config.yaml
optimizer: "soap_variant"
seq_len: 256
steps: 3775
Each number is 128 + 24 x the weight over its row's rms, rounded and kept within 0 to 255. Layers, rows and columns count from 0. The size above them is the row's rms in percent of the matrix's.

# layer 9 MLP gate, 640x320, rms 0.0807, rows 488-522, columns 64-127
size [ 91 101 101  95 101 106 100  99  98  97 101  97 102  96  99  98  97 100 101  96 104 100 103  97 116 106 100  97 104 103  95 102 100 102  99]
[[169 170 171  91 127 145 107 107 138 151 142 160  99 170  98 103 108 158 151 134 119 125 133 122 119 144 127 169 146 126 135 105  95 152 134 166 118 131 113 111 107 133 156 169 131 126 124 117 177 116 183 152 146 108 147 151 103 169 113 160 100 124  91 134]
 [131  89 175 114 133 179 129 137  98 103 175 133 110  78 126 132 162 129 112 117 126 104 135 108 150 131 128 156 147 121 157 150 115 136 112 146 145 148  87  97 149 154 133 127 140 120  91  92 100 157 123 121 163  85 140 146 144 115 137 140 148 141 121  79]
 [138 100 173 168  91 171 189 100 126 158 114 140 140 102 142 143 133 105  97 156 177 120 115 142 130 126 113 141 114 135 141 156 132 140 100 144 127 150 132 135 102 138 139 150 133  79 160 149  92 140 103 104  97 106 172 136 138 115 134 139 145  84 113  93]
 [136 113 102  97 174 135 174 147 145 133 129  93 121 136 152 113 130 153 111  92 178  90  72 148 125 141 149 139 104  98 154 116 104  84 109 114  76 129 107 159 142 158 152 136 154 112 146 137 126 129 169 134 167 139 107 121 113 130 107 149 130 148 130 171]
 [156 115 146 152 121 116 189 122 126 114 159 106  98 129 139 163 118 150 162 118 110 127 122 119 170 121  92 121 196 101 148 136 125 155 167 126 104 150 108 108 160 137 108 107 143 112 140 106 107  86 118 156 124 144 123 115 126 159 144 119 108  89 117 163]
 [125 125 125 125 122 136 119 118 140 140 138 145 126 127 151  78 113 133 154 115 148 113 131 150 115 124 121 113 113 140 124 139  92 136 141 173 112 156 129 174 124 112 103 127 123  68  97 145 117 138 119 132 119 116 173  92 101 101 135 123 100 136 135 130]
 [105  71 135 151 149 146 112  64 109  98 127 125 148 141 119 154  93 137  96 107  88 151 103 151 118 179 146 139 126 152  87 157 150 113 122 118 109 159 107 101 114 119 142 140 138 134 157 130 135 152  79 149  92 128 116  78 159 119 126 151 155  58 135 120]
 [145  96 133 146 128 128 145 160  81  67 153 135 115 118 102 108  80 154 121 154 160 122 136 125 160 115 149 118 113  88 134 113 119 114 117 166  93 149  74 121 125  96 117  94 124 108 106 144 171 145 145 120 144 112 114 153 153 129 115 120 111 180 131 138]
 [143 119 129 116 147 159 142 107 104 123 139 139 171 144 166 161 110 113 151 118 147 112 133 149  99 154 125 155 104 182 173 149 126 158 100 128 150 119  93 101 128 124 114 138 159  93 122 114 117 104 129 136 124  82 157 114 127 150 125 114 139  95 111 132]
 [146 125 110 176 105 125  86 115 101 158 146 138 104 112 134 134  86 125 107  93  91 130 119  91 110 165 104 160  82 120 120 115 170 160 112 119 176 116 115  85 133 129 146 160 172 180 136 126 156  96 145 131 118 156 155 105 131 123  95 128 124 132 138 120]
 [143 107 128 191 120 136 154 144  98 126 109 143 144 125 113 142 146 138 134 108 112 127 153 122 177 158  95 128 127 159 125 126 143 168 163 121 111 156 126 152 121 135 113 151 111 113 121 178  71  69 112 131 143 100 166 156 112 137 162  87 146 107 149 146]
 [162 119 168 119  91 143 127 126 115 109 137 132 125  98 121 140  98 158 140 107 160  72 138 120 144  89 117 154 197 172 110 175 144  91  99 109 143 127 118 135 105  93 145 153 149 149 112 122 131  91 115 134 165 131 125 141 137 130 143 136 136 101 125 166]
 [159 149 134 112 146 101 151 123 110  98 131 149 120 123 102 147 120 151 123 118 118 120 111 140 117 128 120 146  99 131 157 140 152 119 127 145 162 137 121 160 147 107 155 105 169 136 134 141 142 132 144 157 165 195 120 125 157 124 139 122 136  96  93 150]
 [141 168 119 145 104 157  87 146 131 126 160  92 110 132 121 115 113 137 134 115 134 114 150 119 124  87 127 151 155 148 141 119 129 107 178 121 109 124 134 126 157  69 119 120  98 140 142 139 155 144 137 154 109 108  77 148 148 111 131 170 122 124  87 120]
 [134 133 105 139 151 160 110 137 122 141 158 136  75 153 126 128 104 131 156 156  82  92 124 147  97 150  70 147 128 163 120 124 174 117 100 124 150 151 107 156  98 178 161  88 114 171  68 176  99 161 124 141 162 113 131 102  91 154  92 151 102 143 159 112]
 [143 140 116 114 131 153 110 104 110 130 137 146 130 105 123 121 107 140 107 137 142 123  95 110 106 109 134 134 109 137 111 131  93 150 157 163 131 101 162 100 168  96 118 129 137 137 149 134 105 125 145 141 104  96  84 122 154 144 116 127 140 101 115 103]
 [ 91  65  74 153  66 127 121 114 155 142 142 140 118 125 126 180 128 149 167 133 134 144 102 116 110 145 118 132 120 122 118 135  99 165  99 126 120 104 117 127 122 122 135 156 146 130 162 111 130 128  65 147 108 143 138 160  82 134  81 108 131 159 133 137]
 [147 157 134 137 114 168 120 130 148 121  83 119 159 137 157 151  72 105 162 123 142 117 132 109 165 131 106  90  90 156 146 110 122 113 142 122 110 125 148 158 123 102  93 106 121 102 109 134 100 104 130 107 192 119 103 123  83 113 117 112 100 129 130 120]
 [114 124 151 116 109 124 148 169 109 116 125 136 126 159 104 165 150 179 155  94 116  73 143 141 138  95 130 163 135 150 162 123 115 126 123 168 150 106 146 158 149 155  99 113 111 146 111 161 105  96 149 143 103 173 128 149 153 106 161 114 149 169 116 156]
 [164 114 155 101 119 111 105 131 121 163 106 114 104 127 162 130 123 137 155  72 156 108  97 105  79 137  84 135 120 133 148 160 115 144 144 103  47 144 131 104 113 146 126 140 132 110 147 179 137 120 126 135 107 163 136 105 112 149 150 161 140 117 120 141]
 [171  91 138 112 157 138 166  73 161 131  99 149 149 133 147 137 182 159 141 139 158 130  77 127 148 133 135 119 144 153 143 150 117  98 140  94 190  74  99 117 107 110  91 135 113 123 105 108 136 139 152 139 110 147 104 130  90 163 135 128 151 109 133 106]
 [162 123 138 121 119 142 120 153  89 150 176 108 108 107 120 109 153 124 157 128 168 140 117 119 109 129 118 100 115 138 145 161 127  89 108 128 132 167  94 103 149 128 134  79 105 154 150 113 124  85 115 137 133  95 168 157 132 114 130 127 146 125  91 167]
 [102 103 134 143 122 157 157 134 106 114 113 121 135  88 117 161 170 117 115 128 163 136  95 118 129 169  84 144 140 144 114 139 161 109 112  60 118 111 180 105 121 111 113 110 138 162 134 134 127 156 151 128 170 135  91 117  93 155  80 134 107 137 160 134]
 [ 89 132 125 152 108  89 178 146 136 145  95 113 149 164  93 118 128  87 120 109 130 128 156 163 144  80 136 155  82 138 130 108 118 150  64 152 118 152 108 105 115 159 161 132 170 116 130  98 126 152 153 100 126  85 134 148 116 157 107 127 144 109 107 121]
 [ 86 124 116 113 139 112 142 107 169 124 106 106  81 142 174 127 156 129 144 126 121 162  92 105 131 141 132 111 101 102 131 149 113  94 153 117 114 121 129  93 100 110 147 146 134 133 135 111 135 133 114  92 162  59 150 128 159 106  98 118 121 126 137 144]
 [148 121 160 125  78 130 130 129 114 137 134 182 134 148 140 145 108  97 145 166 120 117 103 143 153 114 111  71 123 150 161 161 143 107 160 108 164 130 133 155 101 115 116 126 152 154 105 139 103  99 120 113 148 126  93 109 110  95 158 163 127 148 143 120]
 [128 139 136 107 115 147 129  76 128 107 104  91  94 123 140 150  92 151  95 125 102 147 156 104 122  89 138 146 105 115 135 110 128 108  98 116 107 162 127 117 137 109 162 164 142 132 147 167 142 147 133 121  80 156 106 125 123 132 123  89 160 153 137 129]
 [127 135  97 101 112 118 149 103 152 148 131 167 117 152 191  96  98 148 179  98 149 122 127 177 109 119 170 119 208 111  97 122 138 141 130  87 128 100  92 115 112 157 124 132  96  88 142 134 168  99  92 113 158 119 134 117  99 173 157 130 123 109 137 103]
 [158 124 153 128 124 121 133 149  94  95 120 117 160 121 123 127  98 106 137 108 157 151 140 132 120 133 154 104 120 138 151 120 121 144 106 124 159 127 175 138 108 135 140  83 137 130 127 123 164 137 112 151 121 119 100 129 119  95 144 133 158 135 102 133]
 [103 118 141 141 120 158  72 135 125 112 110 119  94 144  91  86  69  84 140 134 107 108 147  90 100 130 126 157 163  86 136  98 136 116 139  89 126 112 124 135 111 125 133 104 141  83 169  97 105 143 181 130 108 112 184 118 133 118 155  88 126 165 118  86]
 [167 138 133 130 165 116 127 113 176 102 155  67 146 137  99  94 135  82 161 145 134  88 111 138 119 159 163 126 123 122 101  91 170 138 158 139 111 142 114 132 110 139 139 142 161 123 156 121 141 123 143 110 125 111 131 104 131 151 138 112 141 110  90 136]
 [134 136 133 112 135 130 141 126 126 113 153 141 120 135 162 121 154 161 146  73 127  80 121 133 161  87  67 153 175  84  98 120 123 116 119 120 114 133 150 107 144 131 120 137 146 109 118 155 125 155  99 177 137 157 105 122 139 134  92 115  99 146 115 128]
 [110 144 138  95 152 148 140 102  85 135 113 156 152 152 174  91 119 131 127 144 133 146 137 106 103 150 147 161 127 156 193 133 157 147 155 122 109  74 124 136 133 159 110 120 126 148  99 133 136 147 153 150 127  93  95 122 147  84 144 101 143 136 137 102]
 [ 76 125 143 120  78 138 148 151  98 141 105 137 162 112 127 110 146 116 126 129 169 118 134 130 103 105 154 113 149 168 108 115 118 105 141 105 133 139 113 179 107 154 113 120 189 131 182 133  77 120 100  80 109 114 140 160 129 102 158 148 136 131 111 120]
 [161  79 117  86 119 147 112 125 118 132  74 148 125 126 151 140 129 168 125 101 165  95 153 178 146 150 132 107 117 160 143 141 141 148 110 126 155 154 163 122 171 116 128 129 125 132  73 179 115 108 118 130 118 118 134 107 142 159 127 116 133 133 115 152]]
# layer 9 MLP up, 640x320, rms 0.0847, rows 488-522, columns 64-127
size [ 91 100  96  95 100 105  98  98 103  94 104 102 103 100  99  95  97 110  91  98 104  93 114 100 114 108 101 101 113 107  97  97 103  95  97]
[[162 137  91 165 134 173 119 123 125 134 127 114  80 105 129 130 131 153 145 144 164 150 129 109 124 126 138 116 140 113 137 114 127 103 168 132 145 146 127 109  87 144 162 109 106 154 149 101 148 116 145 149 105 145 108 147 150 129 137 126  83 110  86 122]
 [173 163  94 134 119 146 192 121 119 164 106 158  96 157 108 120 132 108 109 128 139 152 158 151 138 138 149  96 130 158 103 107 131 135 136 129 126 130 146 116 169 111 162 145 149 134 122 104 132 125 117  93 115  84 159  83 110  99 128 122 131 147 180 142]
 [126 134  59 156 128 131 149 111 144 170 113 141 143 136 143 138 172 149 125  93 106  93 141 152 146 132 117 127 119 123 103 127 163 112 116 117  97 111 103 112  95 115 146 143 112 107 128 190 103 157 161  50 156 123 101 140 149 130 141 133 131 116 105  99]
 [147 111 135 138 117  94 133  89 136 135 116 116 110  93  94 131 119  96 100 168  99  85 138 117 147  98 126 154 137 161 118 131 161 147  98 106 109 104 158 134  91 120 150 148  91  90 142 159 106  89  90 119 132 104 145 152 182 120 146 143 148 135 150 122]
 [123 173 173 141 103 171 109 127 130 146 156  82 174 130 121 106 143 179 158 119 175 156 162 133 178 145 132 154 116 105 164 116 153  94 152 150 112 131 143 169 174 105 125 155 108 132 125 160 135 165 128 132 143 149 144 172 135 141 103 105 125 121 107 165]
 [107 129 111 114 154 141  94 100 103 121 106 151 111 134 141 153 130 139 150 108 107 139 112 126 149 125 133 140 156 200 116 164  94 110 119 170  96 132  99 155 129 158 113 122 145 152 103 152 117 191 113 144 166 114 109  76 165 161  85 175 149 124 102 126]
 [126 138 147  98 133 119 126 133  55 156 148 125 165 160 121 112 162 126 141 133 122 124 167 195 127 145 151 125 126 108 131  93 118 142 111 128 127 137 117 184 105 134 123 121 161 113 153 110  90 160 115 122 126 118 107 143 108 139 130 115 156 153 130 112]
 [150 127 167 137 137 149 122 106 106  91 145 132 198 122 105 128 129 140 134 169 157  96 140 176 141 107 146 143 120 107 104 134  78  92 221 140 168 111 103 109 103 112 168 132 126 139 135 107 151 149 170 152 153  99 102 135 132 115 111 185 106 156 136 113]
 [141 135 139 137 167 114  83  98 106 138 117 120 110 129 114 132 131 132 107 142 123  63 113 119 116  85 135 141 130 138 127  92 164 132 146 132 192 156 138  90 135 134 125 147 146 148 155 145 108 119 118  81 104 126 100 138 100  87  97 138 114 145 140 127]
 [ 99 128 159 134 172 117 163 128  99  86 110 124 123 123 114 112  99 144 121 116 132 136 146 153 111  80  99 186 145 100 104 134 102 107 122 140  81 124 156  91 159 165 143 123 102 126  92 107 145 133 105 111 115 127 132  94 108 142 151 130 101 142 167  94]
 [148 117 130 141 124 129 137 121 138 124 176 193 134  73 134 116 146 116 149 116  93 120 152  95  82 141 154  83 152  72 112 123 110 134  88 150 133  86 145  95 131 114 142 142 156 121 141 117 151 117 101 136 152  97 130  99 157 138 149 127 129 155 110 160]
 [129 127 124 116 117 152 167 122 115 146 127 169 117 151 156 132 125 125 116 117 131 144 143 156  85 122 132  99 149  75 145  86  99 110  72 118 105  84 153 132 109 141 139  86 102 157 124 116 139 104 166 107 123 193 108 153 114 118 107  85 143 141 130 159]
 [127  91 155 144 112 141 101 129 103 139 113 129 117 128 143 129  94 105 121 130 161 136 131 112 111 113 131 151 123 119 158 119 165 159 130 157 105 133  96 200 162 136 139 160 130 109  95 147 130 136 107 171 159 146 112 176 126 102 126 103 146 145 131 128]
 [140 117 131 119 123 135  80 154 118 167 152  93 116 100 114 123 139 109 106 149 161 148 109 138  86 171 127 133 103 126 160 160 139 114 160 112  87 126 154 132 143  91 110 149 125 154 128 131 131  68 140 112 117 118 113 158 170 110 152 132 128 120 107 137]
 [162 116 145 128 141 118 121 119 112 156 133 118 145 108 104 133 134 150 128  89 145 120  99 146 102 145 132 164 139  92 116 138 146  95 172 118 153 119 125 111 140 113 126 111 139 105 120 149 157 124 114 152 135 137 111 127 134 129 122 122 145 156 109 120]
 [116  88 135 130 130  91 122 146 162 147 106  73 120 141 137 109 130 118 123 112 157 114 136 142 125 185 171 132  92 142 151 103 134 149 101 124 158 147 123 154 104 111 146 117 153 142 168  91 151 126  91 173 125 107 101 119 105 190 141 121 144 142 119 147]
 [111 134 197 141  96 172 172 128 147 167 141 139 118 142 152 131 101 142 150  86  94  87 123 127 130 160 135 148 146 116 178 145 135  94  94 106 139 128 148 166 137  74 129 145 157 100 132 145 100 146 116 123 165  94 149 119 126 115 153 112 128 177 110 165]
 [102 111 146 157 114 162 110 101 121 160  94 106 116 165 139 111 130 127 152 171 143 130 158 122 145 126 125  80  96 154 174  81 120 135 130 114 148 127 150 122 112 141 109 142 142 107  85 108 131 104 112 123 135  93 113 135 115 104 156 159 116 152 118 126]
 [119 128 135 139 110 121 118 161 122 184 181  90 138 100 119 100 110 116  91 120 142 119 109 128  92 116 144 115 142 124 108 118 139 127 134 114 123 142 152 132 160 135 106 107 106 111 164 109  93 169 142 127 151 113 137  84 128 113  66 178 142 147 101 138]
 [ 86 105 100 124 121 126 118  83  95 124 110  82 104  64  80 123 105 121 121 119 136 135 143 146 197 109 108 162 117 114  93 170  93 167 150 129 123 143 145 156  92 112 118 137 105 131 109 111 111 160 101 171  90 133  96 130 180  95  88 126 166 106 136 167]
 [114 144 127 181 109 128 119 137 138 124 108 131 122 112 134  78 108  94 163 109 140  90 131 134 121 101 169 114  86 117 183 111 122 159  90 145  93  82 101 152 163 114 103 154 142 141 153 120 160 131 115 107 132 109 162 155 121  88 127 138 124 147 110 126]
 [109 140 133 133  82 142 170 113 136  71 119 116 124 120 126 107 144 150  87 156 124 116 136 127 116 152 119  91  94 105 121 119 158 136 104 165 121 172 120 138 137 130  86 114 121 144 115 145  95 125 125 139 121  92 162 129 112 128 137 151 120 149 127  94]
 [137 130 155 115  75 119 123 134 153 156 114 148 153  88 119 132 143 122 133 181 126 160 149 166 122 118 126 152 111 111 136 130 141 151 134 136 120 139  80 130 141 113 122 116 103 145 130 149 147  92 115 124  88 154 122  97 140 118  76 162 185 150 146 166]
 [173 134 169 103 167 140 127 149 127 130  99 124 185 123 104 159  79 121 145 104 168 150 175 162 150 110 152 122 100 162  93 119 113 187 123 147 106 107 122 140 129 114  97 146 143  98 126 151 124 108 135  89 135  68 100 108 160 158 144 124  77 141 139 139]
 [117  97 140 117 109 119 103 126 139 148 150 117 101 109 102 120 128 112 162 118 112 130 115 131 143 108  97 144 139  87 121 166 148 147 148 117 130 125 101 111 131 144 148 104 164 162 164 167 134 103 115 134 143 124 174 161 103 160  82 119 120 115 133 143]
 [151 153 110 121  73 110 135 145 138 115 161 135 113  92 135 131 113 114  86 107 113 130 144 170 122 127 178 110 109 132 132 125 102 114 164 106 133 148 130 129  89 117 197 138 118 124 119 153 125 163 117  75 193 143 113 114 120 115 146 142 135 141 140 137]
 [ 83 139 127 167 126 148 108 117 102 117 129 113 147  97 150 142 103 124 124 118 144 122 135 111 116 150 129 151 124 150 139 144 155 117 157 117 143 129 110 142 105 129 140  88 115 183 111 145 111 143 125 100 123 128 143 147 126 113 156 116 122  88 109 137]
 [129 117 143 132 139 153 154  86  98 110 135 142 144 117  72 119 127 150  92 126 115 117 140 121 131 123 151  89 100 130 152 135 155 138 143  77 109 111 161 121 118  92 113 100 137 134 115 144 117 131 167 129 128 141 134 104 125 142 179 116 147 125 108 128]
 [131 109 128 100 145 166 152 130 112  95 151 148 130  92 127  91 146  98 155 125 152 139 180 121 135 156  77 126 101  97 160  98 136 147 101 109 165 128 112  77 121 189 158 122 151 153 113  82 105 122 119 145 129 117 151 124  93 124 142 142 134 148 121  90]
 [135 138 150 144 163 104 133 109 123 131 116 131 139  82 158 125 108 129 153 124 125  94  93  89 129 168 128  87 109 113  61 118 137 155  92 139 132 120 166 114 145 131 147 125 142 130 116 148 126 112 100 140 136 152 146 136  97 106  84 133 119 113 124 129]
 [107 159 151 131 102 124 105 143  74 155 136 137 143 140 112 133 137 141 159 140  97 141 157 131 110 173 127 120 194 135 143 122 133 147 139 115 151 136 152 144 115 110 123  91 164 149 136 120 140 114  84 115 190 111  94 112 141 145 126 120 142 119 123 145]
 [ 95 112 133 159  99 108  98 143 157  56 163  76 140 122 133  97 125 142 129 112 155 122  89 147 179 123 115 155 136 148  97 120 127 152 141 114 135 143 112 121  84 118  99 130  93 161 127 136 147 107 150 104 129 135 142 137 121 130  58 132 138 141 105 141]
 [192 149 165 116  83 174 145 143 149 155 101 150 113 162 153 127 143 150 135 166 132 124 119 106 156 172 157 152  85 168 138 125 134 125 163 123 128  95 158 112 179 131 107 132 144 115 101 122 130 139 132 123 101 128 149 119  93 137 176  87 179 135 140 155]
 [117 126 130 138 187 104  99 123 142 120 121 130 160 124 153 126 123 130 119 128 182 130  60 113 119 157 134 149 116 128 141  73 111  66 154 120 127 137 154  98 126 106 117 152 131 134 138 160 114 105 127 144 115 150 174 144  92  87 104 186 117 118 114 132]
 [ 88 153 113  93 107 117 142 135 146 174 121 135 148  81 145 169 131 145 149 161 144 110 108 143  96  83 105 129 114 104 115 134 132 157 123 109 131  99 156  72 121 129 160  96 114 144  87 137 198 128  82  75 114  96 128 150 177 141 146 107 102 156  84 140]]
# layer 9 MLP down (transposed), 640x320, rms 0.0695, rows 488-522, columns 64-127
size [ 99  90 100  99  93 109 101 101  96  93  96  91 107 102  96  95  98 100  96  99 103  96 107 102 116 100 105 102 106 112  96  99  94 103 100]
[[ 97 110 145 128 123 107 109 141 139 100 135 100 139 145 113 118 126 134 130 144 129 102 114 126  91  76  95 148  85 133 117 158 123 180  98 126 121 119 102 105 137 142 116 135 153 119  99 109  90 133 128 126 163 129 114 105 111  86 130 101 163 115 150 139]
 [117 144  84 105 114 112 187  94 152 113 106 146 171 121 100 128 118 128 118 157 104 143 118 123 130 140 137 130 107 104 105 110 102  94 114 167 146 122 153 148 101 164 108 148 165 144 102 105 117 103 156 109 129 180 120 126 107 121 135 141 126 113 170 129]
 [172 127 107  91 130 150 114 121 147 109 149 102 119  90 100 131 159 108 174 146 140 133 123 138  95 144 158  98 121 158 135 101 126 122 102 135  80 160 179 139 130 119 125 136 133 115 188 123  94  96 123  98 131 121 129  78  95  90 135 109 134 115 158 140]
 [117 166 136 126  86 123 152 161 114 139 126 121 123 116 139 138 128  97 112 128  82 154 128 113 131 176 123 113 113 142  49 122 107 119 136 173 163  76 120 108 141 115  90 146 149 168  97  88 168 141 144  68  97 124 117 127 139  91 133 105 100 120 146  78]
 [165 102 157 100 100 164 155 104 120 109 174 157 118 142 107 121 157 127 110 100 105  87 156 144  74 144 115 169  96 122  94 154 165 123 120 128 174 115  98 170  82 151 117  81 131 143 116 105 148 131 130 102 124 139 109 174 101 155  87 110  88 128 171 146]
 [ 72 108 176 141 164 156 115 112  88 111  85 126 173 138 130  99 122 103 153 149 161  82 118 144 123 132 175 149 111  93 178 147 110 119 143 118 119 134 125 153 124 101 122 125 113 107 125 143 159 158 110 133  73 160 152 125 123 150 151 156 126 120  96 170]
 [ 97 135  90 163 145 102 101 125 133 122 107 123 144 159  86 111 117 180 168 131 168 186 130 134 155 173 165 128 140 135 126 148  87 110 115 146 124 162 148 121 134 115 119 134 117 135 117  99 153 140 106 117 153 125 112 111 117 173 156 107 118 151 134 161]
 [142  93 140 130 134 117 149 128 163 141 136 101 110  96 116 121 145 113 125 121 116 151 149 157 143 152 170 132 148 123 114 139 121 129 133 164 156 171 157 159 108 156 115  89 149 121 143 142 108 180 153 124 121 101 134 143 109 151 109  79 123 102 106 129]
 [137  73 187  90 128 146 151  96 125  74 123 129 153 160 150 154 105 182 138 181 101  93 124 113 120 148 140 138 109 123 101 111 130 107 112 157 125 169  98 157 135 109 127 159 118 138 139 106 147 122 148  96 113  93 135 126 113 157 106 134 119 133 132 105]
 [147 114 156 120  84 104 109 131 151 103  85 143 167 168 142 119 111  99 133 149  98 117 139  96 165 158 150 116 167 143 134 160 156 146 114 133 145 143 103 131 116 143 102 114 115 139  75 121  97 125 137  92 139 146  82 153 144 129 125 171 132  95 101 177]
 [124 152 141 161 126 127 145 107 135 119 145 126 139 124 150 142 121 122  95 119 168 119 171 128 133 115 166 124 160  99 151 102 181  94 174 127 118 142 146 146  87 136 133 106 129 162 145 141 114 148 102 152  86 130  97 159 153 112 107 141 159 117 181  92]
 [167 109 121 113  95  94 138 108 112 128  81 122 143  99 151 124 174 156 106 124 119 114 158 121 119  80 121 154 155  97 142 132 114 108 111 111 100 165  97 123 144  81 156 135 119 129 146 176 144 121 158 108 114 113 119 173 112 121  94 170 172 123 119 114]
 [127 109 106 132 140 106 121  89 144 127 127 138 142 128 121 152 157 169 116 120 122 130 161 108 120 121 166 145 150 130 178 149 128 108 141 121 113 102  84 127 132 123  82 107 192 116 129 132 150 131 166 101 124 107 152 157 149 114 169 147 143 130 149 111]
 [ 88 133 101 115 164 107 150 160 108 135 111 130 128 118 141  73 107  79  99 103 124 117 111 103 119 113 120 108 138 146 136 167 112 100  88 134 139 143 149 107 138 147 109  96 108 146 141 143 117 123 150 172 120 158 142 150  86 137 157 117 128 142 119  96]
 [127 135 108  94 122 159 115 101 121 115 122 131 149  96 130 144 129 121 156 147  97  91 163 131 137 120 188  54 131 157 114 104 143 111 130 136 115 103 121 144  90 165  86 110 136 197 117 143 141 146  89  83 149 111 105 138 129 121 130 153  97 151 124 144]
 [175 116 110 114  94 133  91 155 141 100 116 134 137 150 150 140 146  93  91 157 124 120 128 142 111 155 101 152 133 108 134 103 116 129 132 137  91 165 117 117 104  84 176 132 113  87 112 152 129 117 137 127 101 110 127 120 123 159 109  99 161 127  88 142]
 [144 125 137 124 163 105 131  91  75 140  88 110 121 123  80 170 111 125 145 123 115 148 178 107 144 127 100  91 119 119 103 108 115 127 123  90 131 142 108 108 105 160 145 109  97 140 123 123 133 111  98 174 148 128 110 159 142 128  93 133 146 133 126 144]
 [149 115 110 110 126 117  56 147 137  92  92 116 116  83 110 110 168 117  88 125 120 137 108 134 130 153 144 154 121 102 145 112 178 136 148  98 147 112 157 149 131 131  92 133 125 118 123 117 166 123 145  91 122 141 111 137  94  79 128  83 138 178 101 132]
 [162 120 152 130 135 126 107 113 127  80 132 121 117  82 163 137 128 102 117 109 130 120 162 126 162 167 180 123 117  98 151 101  79  94 129 126 131 152 136 130 132 129 183 178 110 119 115 127 116 137 102 118 150 141 133 167 107  97 148  95 127 126 107  88]
 [105 166 123 159 119 113 138 130 117 168 102 105 127 139 119 142 123 141 159 148 113 154  70 144 128 123 160 136 108 123 130  99 130 146 146 150  87 156 147 104  53 103 144 165 185 131 123  86  99 115 122 102  76 137  96  83 121 137 115 147 140 136 184 127]
 [157 120 105 188 100 122 111 102 130 179 160 126 135 137 111 121 107 105 136 107 123 134 167 146 109 130 137 127 105 157 175 154 125 132 137 102  90 163 148 133 120 177 165 132 110 151 159 177 102 141 162 148 144  87 119 176 107 136 122 120 152 127 124 162]
 [122 167 122 182 165 127 130 136 132 144 145 115 122 132 107 133 175 133  95  92 143 108 154 145 138 122 121 159 133 174 183 135 132 109 165 149 133  82 175 119 141 123 125 109 117 132 131 146 139 154 122 121 123 115 128  79 134 113 128 106 122 139 112 148]
 [155 192 139  98 112 114 111 115 139 146 143 135 154 177 126 120 103 141 143 109 130 118 105 129 132 131 147  96 106 143 171 160 154  89 119 132  96 112  69  99 143 108  98 158 138 126 150  75 126 184 129  91 106 125 155 143 126  83 111 135 113 128  78 119]
 [ 93 110 132 175 143 106 101  66 174 132 161 129 123 148 110 147 139 125 122 119 128 149 143 105 108 115 117 116 135  84 105 108 141 158  92 161 129 119 133 135 125 159 120 110 131 135 147 160 103 156 167 107 122 113 158 135  89 127 110 137 121  77 107 135]
 [ 99 148 143 139 109 131 103 147 171 103 131 118 167 128 153 147 153 148 153 131 108 127 119 130  78 143 147  76  97  92 108 136 103  73 108 175 143 119 129 154 112  85 127 155 138  97  85  98 125 127 123  95 129 110 135 121 145  91 132 119 115 108 122 124]
 [119 125 140 122 153 116  99 115 116 112 101  79 106 135 100 123  85 163 130 115 129 186  89 139 152 148 142 162 159 128 137 128 132 108 148 134 142 106 146 145 106 145 160 146 158 116 127 147  91 122 133 162 140 121 100 117 101  94 108 120 130 147 145 110]
 [125 130  92 110 101 117 120 130  94 144  86 122 145 128 123 117 126 139 128  73 114 108 112 123 123 169 148 147 122 162 124  94 119 106 141 108 130 164 165 115  89 176 137 113 128 120 106 141  98 144 128 141 111 133 115 140  98 114 121 100 157  91  92 182]
 [129 126 126 107 126  97 141  81 149 135 106 125 148 114 141 116 108 112 124 147 177 107 133 105 170 110 142 134 124 158 162 125 155 124 129 151 135  93  80 128 117 115 139  99 111 103 155 102 137 127 120 124 105 110 121 112 114 120 116 133 142 149 108 132]
 [161 136 149 137 150 131 154 100  90  56 131 165 121 111 135 136 122 147 137 137 142 139 117 153 132 136  98 113 120 125 119 113 101 127 135 171 106 118 105 121 164 140 158  95 122 164 129 112 130 101 147 109 108 102 134 116 150  76 122 155 158 102 133 116]
 [173 110 116 161  86  51 122  91 129 145 125  99 149 130  79 131 133 137 133  95 132 138 147 105 128 148  84 146  78 148 130 108 121 105 158 142 159 141 113 115 136 143 175 120 133 182 155 133 139 117 127 119 148 102  71 139  58  99  91 137 127 164 156 131]
 [161  93 142 132  93 130  94 151 130 106 126 109 160 158 142 133 169 140 113 123 107 145  99 153 163 134 114 102  92  97 115 126 116 127  78 131  69 100 140  88 123 101 152 122  87 125 108 122 141 166 156  84 104 164 112  90 123 136 163  92  91 137 120 116]
 [108 108 142 151  79 168 153 137 120 160 115 108 129 116 132 132 142 111 118 160  96 121 159 138 123 146  82 132 109 142 146 141 147 176 138 155 163 129 105 109 167 101 124 143 133  98 170 134 102 138 101 108 132 127 131 122 170 170 101 175 157  76 173 131]
 [122 133 163 108 139 109 158 133  82 134 105 128 113  87 121 123 158 138 128 118 142 154  83 153 110 154 132 127 159 102 109 143 141 141 105 138 144 116  69 118 122 125  90  95 175 113 162 139 186 128 107 146 118 122 139 111  97 186  82 144 116 118 137 144]
 [ 96  99 139 170 116 113 122 126  90 113 113 147 142 108 113 152 129 140 102 105 144 138 147 135 127 125 148 128 149 115 161 125 153 118 164 151 124 116 127 185 142 127 119 167 138 131 130 132 132 206 103 164 159 160 117 171 120 137 120 164 143 142 151 138]
 [113 129 123 137 128  93 124 115 148 127 141 116 149 101  93  99 118 117 156 143 144 121 118 168 141  94  74 124  87 111 117 115 135 121 110 108 142  98 170 152 127  85 162 137  91 148 113  91 115 158 173 145 103 134 168 173 103 144 126 135 130 151  94  96]]